From a checkpoint of a small transformer trained on Wikipedia.
Size: 20 layers, width 192, 2 heads of 96, vocabulary 2048.
Architecture: rotary positions, biases, tied embeddings.
Training: 165M tokens, 5021 steps.
Each number is 200 + 40 x the weight over its row's rms, rounded and kept within 0 to 999. Layers, rows and columns count from 0. The size before them is the row's rms in percent of the matrix's.

# layer 15 MLP up, 768x192, rms 0.0598, rows 48-81, columns 48-95
095,309,213,179,147,211,188,174,202,197,219,222,277,176,118,150,210,210,207,281,204,126,203,181,191,239,222,214,216,149,202,235,193,178,200,196,168,130,203,208,233,168,187,277,114,167,187,214,176
109,205,217,180,283,225,182,168,159,185,200,215,197,185,239,210,206,224,182,173,215,146,201,206,239,257,159,239,145,265,178,221,176,157,200,172,169,173,185,228,227,148,217,185,235,237,238,237,201
109,176,215,224,167,210,172,133,268,194,191,137,221,129,239,234,221,195,184,184,190,197,212,167,237,243,135,209,220,229,254,191,178,203,189,68,251,275,198,144,242,169,187,213,183,165,205,218,176
092,139,244,198,251,126,142,332,147,148,208,178,222,238,248,234,175,171,206,174,197,158,229,193,200,177,122,184,180,229,269,249,157,220,256,154,193,270,211,183,253,203,149,200,153,250,247,253,177
097,249,250,185,202,197,162,175,250,232,212,197,220,218,176,238,194,200,181,202,258,232,205,217,208,245,209,182,172,270,204,151,189,252,197,215,198,203,242,255,156,109,191,156,211,257,211,235,142
098,247,270,204,130,151,195,165,203,264,287,193,205,220,173,211,150,200,219,86,238,208,241,177,217,175,274,237,217,267,194,261,203,159,163,189,153,286,186,250,255,214,97,162,134,111,262,169,217
093,242,214,239,162,264,175,227,212,150,150,213,186,166,151,155,300,185,161,165,139,139,217,228,279,167,206,181,241,191,250,140,201,167,222,163,337,247,138,199,171,161,122,214,179,241,200,193,146
107,258,229,205,175,177,127,222,221,233,239,87,170,180,186,189,191,180,107,210,174,164,182,138,241,198,157,152,236,244,182,195,179,177,192,233,227,223,221,162,165,160,220,207,225,138,214,152,139
099,228,208,226,227,228,211,179,188,193,167,195,156,216,186,294,186,245,209,178,222,141,206,261,230,235,229,134,172,226,221,215,166,169,215,209,209,154,153,231,212,236,148,182,182,158,217,216,183
115,176,235,270,235,203,205,196,222,257,109,219,211,220,185,163,166,205,201,212,230,192,185,217,212,256,196,228,163,256,236,234,222,133,189,233,241,190,186,210,317,335,230,161,162,187,227,199,198
114,201,169,222,200,203,182,133,181,262,232,203,207,257,131,211,256,172,137,229,228,244,223,249,246,253,241,270,201,217,149,183,215,218,207,233,189,287,183,285,224,226,185,202,168,151,274,190,185
093,189,173,177,162,219,259,222,88,215,225,302,250,162,187,244,239,269,157,249,243,176,204,230,246,176,211,270,234,212,134,258,231,210,177,194,191,216,236,161,204,250,135,208,247,173,212,284,200
096,240,175,238,184,226,247,164,191,184,175,177,212,171,265,254,242,185,228,257,188,238,178,209,216,152,283,232,225,167,168,205,237,195,243,130,170,237,139,201,221,226,201,169,183,167,247,181,158
092,238,219,172,106,186,198,238,185,218,228,253,208,224,150,214,199,250,135,238,266,232,209,222,236,173,206,202,248,216,111,245,190,229,156,187,203,205,207,188,214,153,234,204,153,134,201,185,209
095,256,216,215,134,187,170,173,116,225,182,248,260,238,173,102,215,224,246,253,184,182,263,227,193,239,209,267,240,206,216,218,184,180,204,233,175,140,204,222,196,195,151,233,110,189,150,176,215
103,218,221,239,175,279,160,183,152,237,180,179,188,198,172,145,241,226,199,183,146,226,198,181,222,255,222,204,226,248,202,141,142,174,214,234,213,198,204,228,193,234,172,300,181,182,242,225,206
105,257,185,231,295,160,183,157,216,190,147,138,186,163,168,219,248,144,227,210,199,163,249,168,254,221,208,181,275,177,235,233,212,200,211,202,258,209,153,115,212,260,197,150,156,118,256,188,173
114,232,249,241,147,119,115,166,224,199,217,162,224,240,287,191,219,180,181,178,205,238,196,218,169,247,159,235,207,245,264,216,179,218,249,169,214,212,203,246,234,193,107,164,160,184,189,247,187
094,211,227,174,216,171,179,134,188,217,157,248,235,219,109,177,184,198,242,310,164,182,146,268,236,108,221,219,209,199,166,186,260,144,215,213,155,222,215,187,218,131,227,115,137,174,209,218,181
092,294,206,192,169,129,183,238,207,228,199,139,183,213,223,224,190,107,224,250,181,212,222,186,258,146,190,139,213,236,190,167,201,147,213,189,193,181,175,210,220,259,181,218,163,236,241,227,173
102,248,191,239,192,196,206,213,173,237,208,166,245,134,281,198,207,247,184,213,152,184,161,163,226,137,188,165,187,189,176,256,221,160,135,215,198,188,132,202,208,105,170,256,246,198,228,155,191
112,161,224,267,328,165,160,237,254,225,181,171,204,188,179,167,207,265,176,169,185,180,265,241,249,174,98,156,170,235,270,246,198,191,197,157,238,247,210,173,238,233,177,223,200,181,146,199,144
106,157,240,180,155,104,158,167,175,177,205,176,204,187,159,190,194,241,188,165,192,292,151,172,204,144,217,163,292,239,212,204,245,151,214,251,187,181,216,203,307,120,143,143,156,190,217,258,175
105,207,213,226,184,224,158,183,221,202,172,221,186,165,262,233,254,257,177,249,155,189,194,247,256,236,232,195,224,132,163,159,263,237,203,179,244,269,195,170,197,212,179,249,158,185,193,207,104
102,207,262,222,231,206,189,176,140,186,199,253,214,244,192,180,236,210,160,190,240,196,198,165,246,161,158,121,214,234,250,204,189,146,205,167,248,156,153,233,234,168,133,214,201,146,181,256,173
118,185,244,238,300,207,157,101,128,193,144,242,164,125,213,133,188,237,245,181,186,149,221,236,171,195,272,200,188,191,164,231,239,225,242,197,185,254,213,230,250,186,162,241,182,184,174,207,196
089,174,299,184,158,203,237,220,247,216,180,178,182,153,178,177,243,223,178,214,213,164,274,200,224,227,165,142,159,168,222,155,226,189,223,183,249,209,176,185,184,207,288,218,123,267,167,192,170
105,230,255,216,224,139,197,214,130,166,192,186,287,207,182,199,258,182,209,285,159,186,226,189,249,253,211,251,142,138,197,136,160,219,202,156,216,179,219,206,213,245,187,151,131,244,257,188,230
088,245,283,173,263,113,162,267,158,180,205,215,245,217,150,221,174,190,129,225,311,183,249,180,229,203,257,143,212,195,192,207,156,265,200,182,183,199,205,225,281,269,205,165,164,216,231,245,222
105,208,242,220,107,186,241,180,207,245,174,216,207,107,195,128,175,220,161,224,309,127,183,181,269,250,189,198,168,205,255,187,202,213,208,228,169,152,240,217,189,119,304,192,140,150,251,242,215
079,234,185,165,254,160,187,215,110,152,162,177,296,158,125,229,230,169,197,196,215,151,216,289,201,191,213,199,221,170,224,227,211,235,197,252,244,186,155,231,202,201,154,186,266,215,196,194,157
109,161,131,194,294,222,168,149,235,282,208,114,213,199,203,227,194,205,214,199,201,233,255,274,194,154,243,152,174,202,195,153,261,137,219,153,162,258,213,181,185,159,197,183,176,133,250,149,163
097,220,271,210,217,185,98,190,200,246,227,209,202,191,133,188,272,201,154,174,183,263,162,236,187,195,228,155,249,245,192,164,218,166,220,181,204,242,219,165,249,83,124,196,206,178,161,212,167
096,282,148,217,198,144,83,245,112,166,191,189,219,199,114,230,199,222,172,167,163,155,197,163,248,141,213,190,239,274,124,204,172,174,206,149,277,158,213,186,243,216,163,186,234,221,232,155,223
# layer 15 MLP down (transposed), 768x192, rms 0.0501, rows 48-81, columns 48-95
095,117,147,201,209,268,181,211,167,199,179,147,128,177,235,249,214,240,173,236,186,187,123,163,212,193,277,221,222,283,226,212,143,210,191,156,194,201,251,212,166,175,174,186,216,239,129,260,229
109,292,206,212,268,220,242,169,184,193,238,160,132,178,163,127,228,230,209,275,262,118,206,217,224,212,253,185,232,111,275,194,224,212,300,181,253,242,179,216,213,156,160,202,245,191,256,180,115
115,205,215,153,217,207,167,207,145,226,198,164,187,190,194,140,186,188,239,144,226,183,127,164,166,168,204,247,219,156,141,225,182,197,212,225,215,181,214,156,245,237,204,174,147,242,230,155,250
080,243,166,156,204,201,228,62,245,186,263,189,234,169,136,128,251,136,217,232,177,189,202,240,235,270,229,77,256,167,206,208,217,192,176,204,119,116,184,261,200,247,230,118,212,176,143,202,227
101,197,201,123,228,238,164,221,164,286,110,163,158,168,226,109,193,206,256,173,184,246,244,239,136,199,224,175,183,122,245,230,209,138,239,166,140,180,180,139,271,167,215,230,220,168,190,162,263
096,248,189,224,222,248,163,215,229,143,210,206,288,206,207,117,174,156,249,212,173,208,248,250,189,171,135,261,154,136,236,124,172,180,191,219,262,139,175,168,212,197,202,218,234,320,149,261,163
106,143,216,148,174,151,174,148,255,171,233,222,162,227,230,201,152,238,287,217,237,254,239,95,156,255,160,171,176,242,169,210,256,150,115,221,82,200,182,244,237,260,205,159,156,143,170,208,219
099,163,159,179,227,186,199,138,200,232,171,249,257,241,169,178,195,200,196,183,260,222,129,222,214,228,202,255,230,170,240,225,103,271,211,233,141,158,179,279,221,104,207,192,170,283,248,247,235
099,175,199,143,184,264,212,167,169,205,191,182,202,187,208,196,230,172,194,261,210,183,225,256,199,143,193,180,186,200,269,228,168,224,165,212,189,141,188,197,250,189,262,249,193,243,171,214,216
116,202,240,250,193,148,185,147,201,148,179,177,165,181,229,180,160,136,211,174,191,238,218,183,188,185,172,156,221,242,230,172,219,147,229,264,273,189,243,243,183,201,236,227,168,203,217,157,166
123,210,173,179,201,207,226,203,153,216,209,222,254,164,203,249,170,304,221,172,195,158,178,131,201,224,262,204,188,199,258,222,241,157,208,159,190,223,201,208,159,165,205,277,152,191,139,257,140
091,216,210,200,211,160,159,218,179,157,211,119,260,176,184,121,143,141,217,173,162,201,198,248,163,173,180,138,211,163,261,171,181,186,202,184,215,215,216,231,231,178,242,220,231,191,164,227,237
094,245,180,293,230,188,199,215,174,211,215,250,242,256,190,126,159,241,180,139,140,199,158,214,155,206,98,234,217,191,220,211,210,166,218,239,209,165,275,139,239,176,195,214,194,201,191,250,180
090,240,271,123,251,261,159,183,244,229,153,89,197,220,186,175,210,203,214,233,160,232,215,220,202,180,210,181,153,198,210,137,159,184,251,181,194,162,192,210,209,215,147,163,228,177,126,252,186
100,215,144,236,202,207,147,191,187,112,220,143,222,215,248,296,167,158,221,235,232,160,160,199,217,166,216,306,229,219,165,146,140,280,178,252,285,164,152,223,231,175,188,198,210,239,137,179,206
100,152,199,218,148,189,187,226,193,190,201,218,130,221,240,152,212,194,263,229,286,212,200,256,179,190,211,191,219,322,185,227,215,227,190,105,147,148,239,263,211,234,259,217,193,265,125,252,200
112,260,265,154,193,200,220,175,202,218,252,212,183,181,159,192,237,244,187,135,228,187,160,282,201,177,190,260,226,251,175,154,249,246,253,130,198,221,166,280,158,246,178,161,223,127,207,230,282
107,187,214,171,153,227,191,267,175,235,153,185,151,242,211,240,210,230,175,231,150,248,298,102,214,166,168,240,219,88,141,191,197,185,191,276,185,217,219,188,167,97,215,165,186,169,235,174,202
090,213,259,206,131,163,191,220,228,155,223,192,219,251,211,181,221,183,163,165,137,229,199,189,201,254,203,225,209,226,129,176,110,226,200,137,261,221,204,268,157,248,120,281,201,193,160,204,166
087,173,212,182,198,231,210,158,241,269,198,105,255,222,236,196,118,171,196,172,188,195,189,188,172,190,236,196,185,198,153,176,145,232,208,238,272,280,229,179,125,238,248,217,199,223,187,126,217
106,290,144,210,231,256,199,134,186,212,234,256,192,279,176,240,216,209,221,249,201,160,151,234,215,210,198,268,213,236,198,216,236,183,213,222,185,171,211,200,166,265,166,245,214,182,190,233,164
125,186,198,325,184,263,249,236,192,140,190,187,165,161,144,263,144,174,225,266,234,208,175,184,178,249,195,154,262,217,191,173,222,187,204,242,177,288,158,175,177,226,228,152,152,175,187,239,162
101,278,191,80,193,187,104,190,254,117,118,178,195,206,238,251,192,172,249,228,265,204,227,230,188,202,186,114,242,199,173,224,169,201,166,227,202,140,213,218,136,180,183,219,212,156,169,183,254
116,232,193,173,229,164,227,179,201,144,165,164,263,168,236,192,159,185,238,139,153,190,165,214,275,157,205,119,171,306,145,140,197,160,197,167,200,184,177,231,191,205,222,128,158,202,156,260,227
109,198,211,257,193,225,223,178,203,180,194,256,157,245,247,194,175,197,225,173,267,77,124,229,157,161,241,236,247,192,193,189,183,160,219,205,228,181,179,272,254,227,233,178,182,194,194,221,197
094,163,182,205,210,196,195,180,187,182,236,276,151,138,196,158,189,165,226,228,239,180,203,229,262,156,237,188,172,197,192,201,197,188,233,191,196,243,179,169,233,216,151,217,208,205,186,199,200
096,200,125,158,187,229,132,179,198,154,211,252,183,194,277,223,176,130,259,129,155,220,135,165,131,204,245,261,174,204,231,224,160,268,207,196,173,196,219,217,184,208,150,272,229,156,247,217,322
108,201,135,134,161,239,232,204,259,175,168,221,163,197,201,224,173,229,152,103,193,231,253,146,90,203,108,93,186,186,258,217,231,153,191,269,160,190,185,225,137,186,230,182,184,140,137,215,247
093,186,199,128,138,223,183,203,229,201,245,177,217,185,235,163,196,167,207,177,255,207,176,231,111,243,164,183,212,249,260,172,269,159,199,167,193,204,164,173,167,160,199,211,228,185,157,167,189
100,215,232,236,162,151,175,178,189,187,239,176,204,228,274,234,181,160,216,143,203,328,259,202,100,128,164,171,241,189,189,255,232,132,203,235,164,191,173,223,180,235,169,256,180,183,254,169,301
071,108,221,111,208,261,207,111,202,234,271,179,165,196,282,203,184,120,198,216,213,252,215,106,152,226,222,221,233,289,196,247,174,121,139,169,173,211,216,238,202,231,232,180,167,244,234,184,246
115,211,201,216,187,213,160,193,226,163,159,235,242,165,217,182,200,137,203,222,270,263,150,167,179,199,215,227,195,196,244,204,175,228,190,174,279,209,227,195,209,174,162,204,233,264,194,155,216
102,148,210,220,211,164,189,197,200,172,224,226,164,198,182,228,145,236,238,193,193,160,175,198,209,253,181,181,149,177,252,140,209,190,121,182,166,177,183,185,144,266,242,297,169,181,206,159,207
092,128,219,179,169,327,248,167,192,209,281,241,196,206,217,189,235,235,265,156,269,225,212,228,211,245,230,234,180,207,205,305,242,214,203,178,165,198,258,170,131,103,181,214,191,237,215,152,198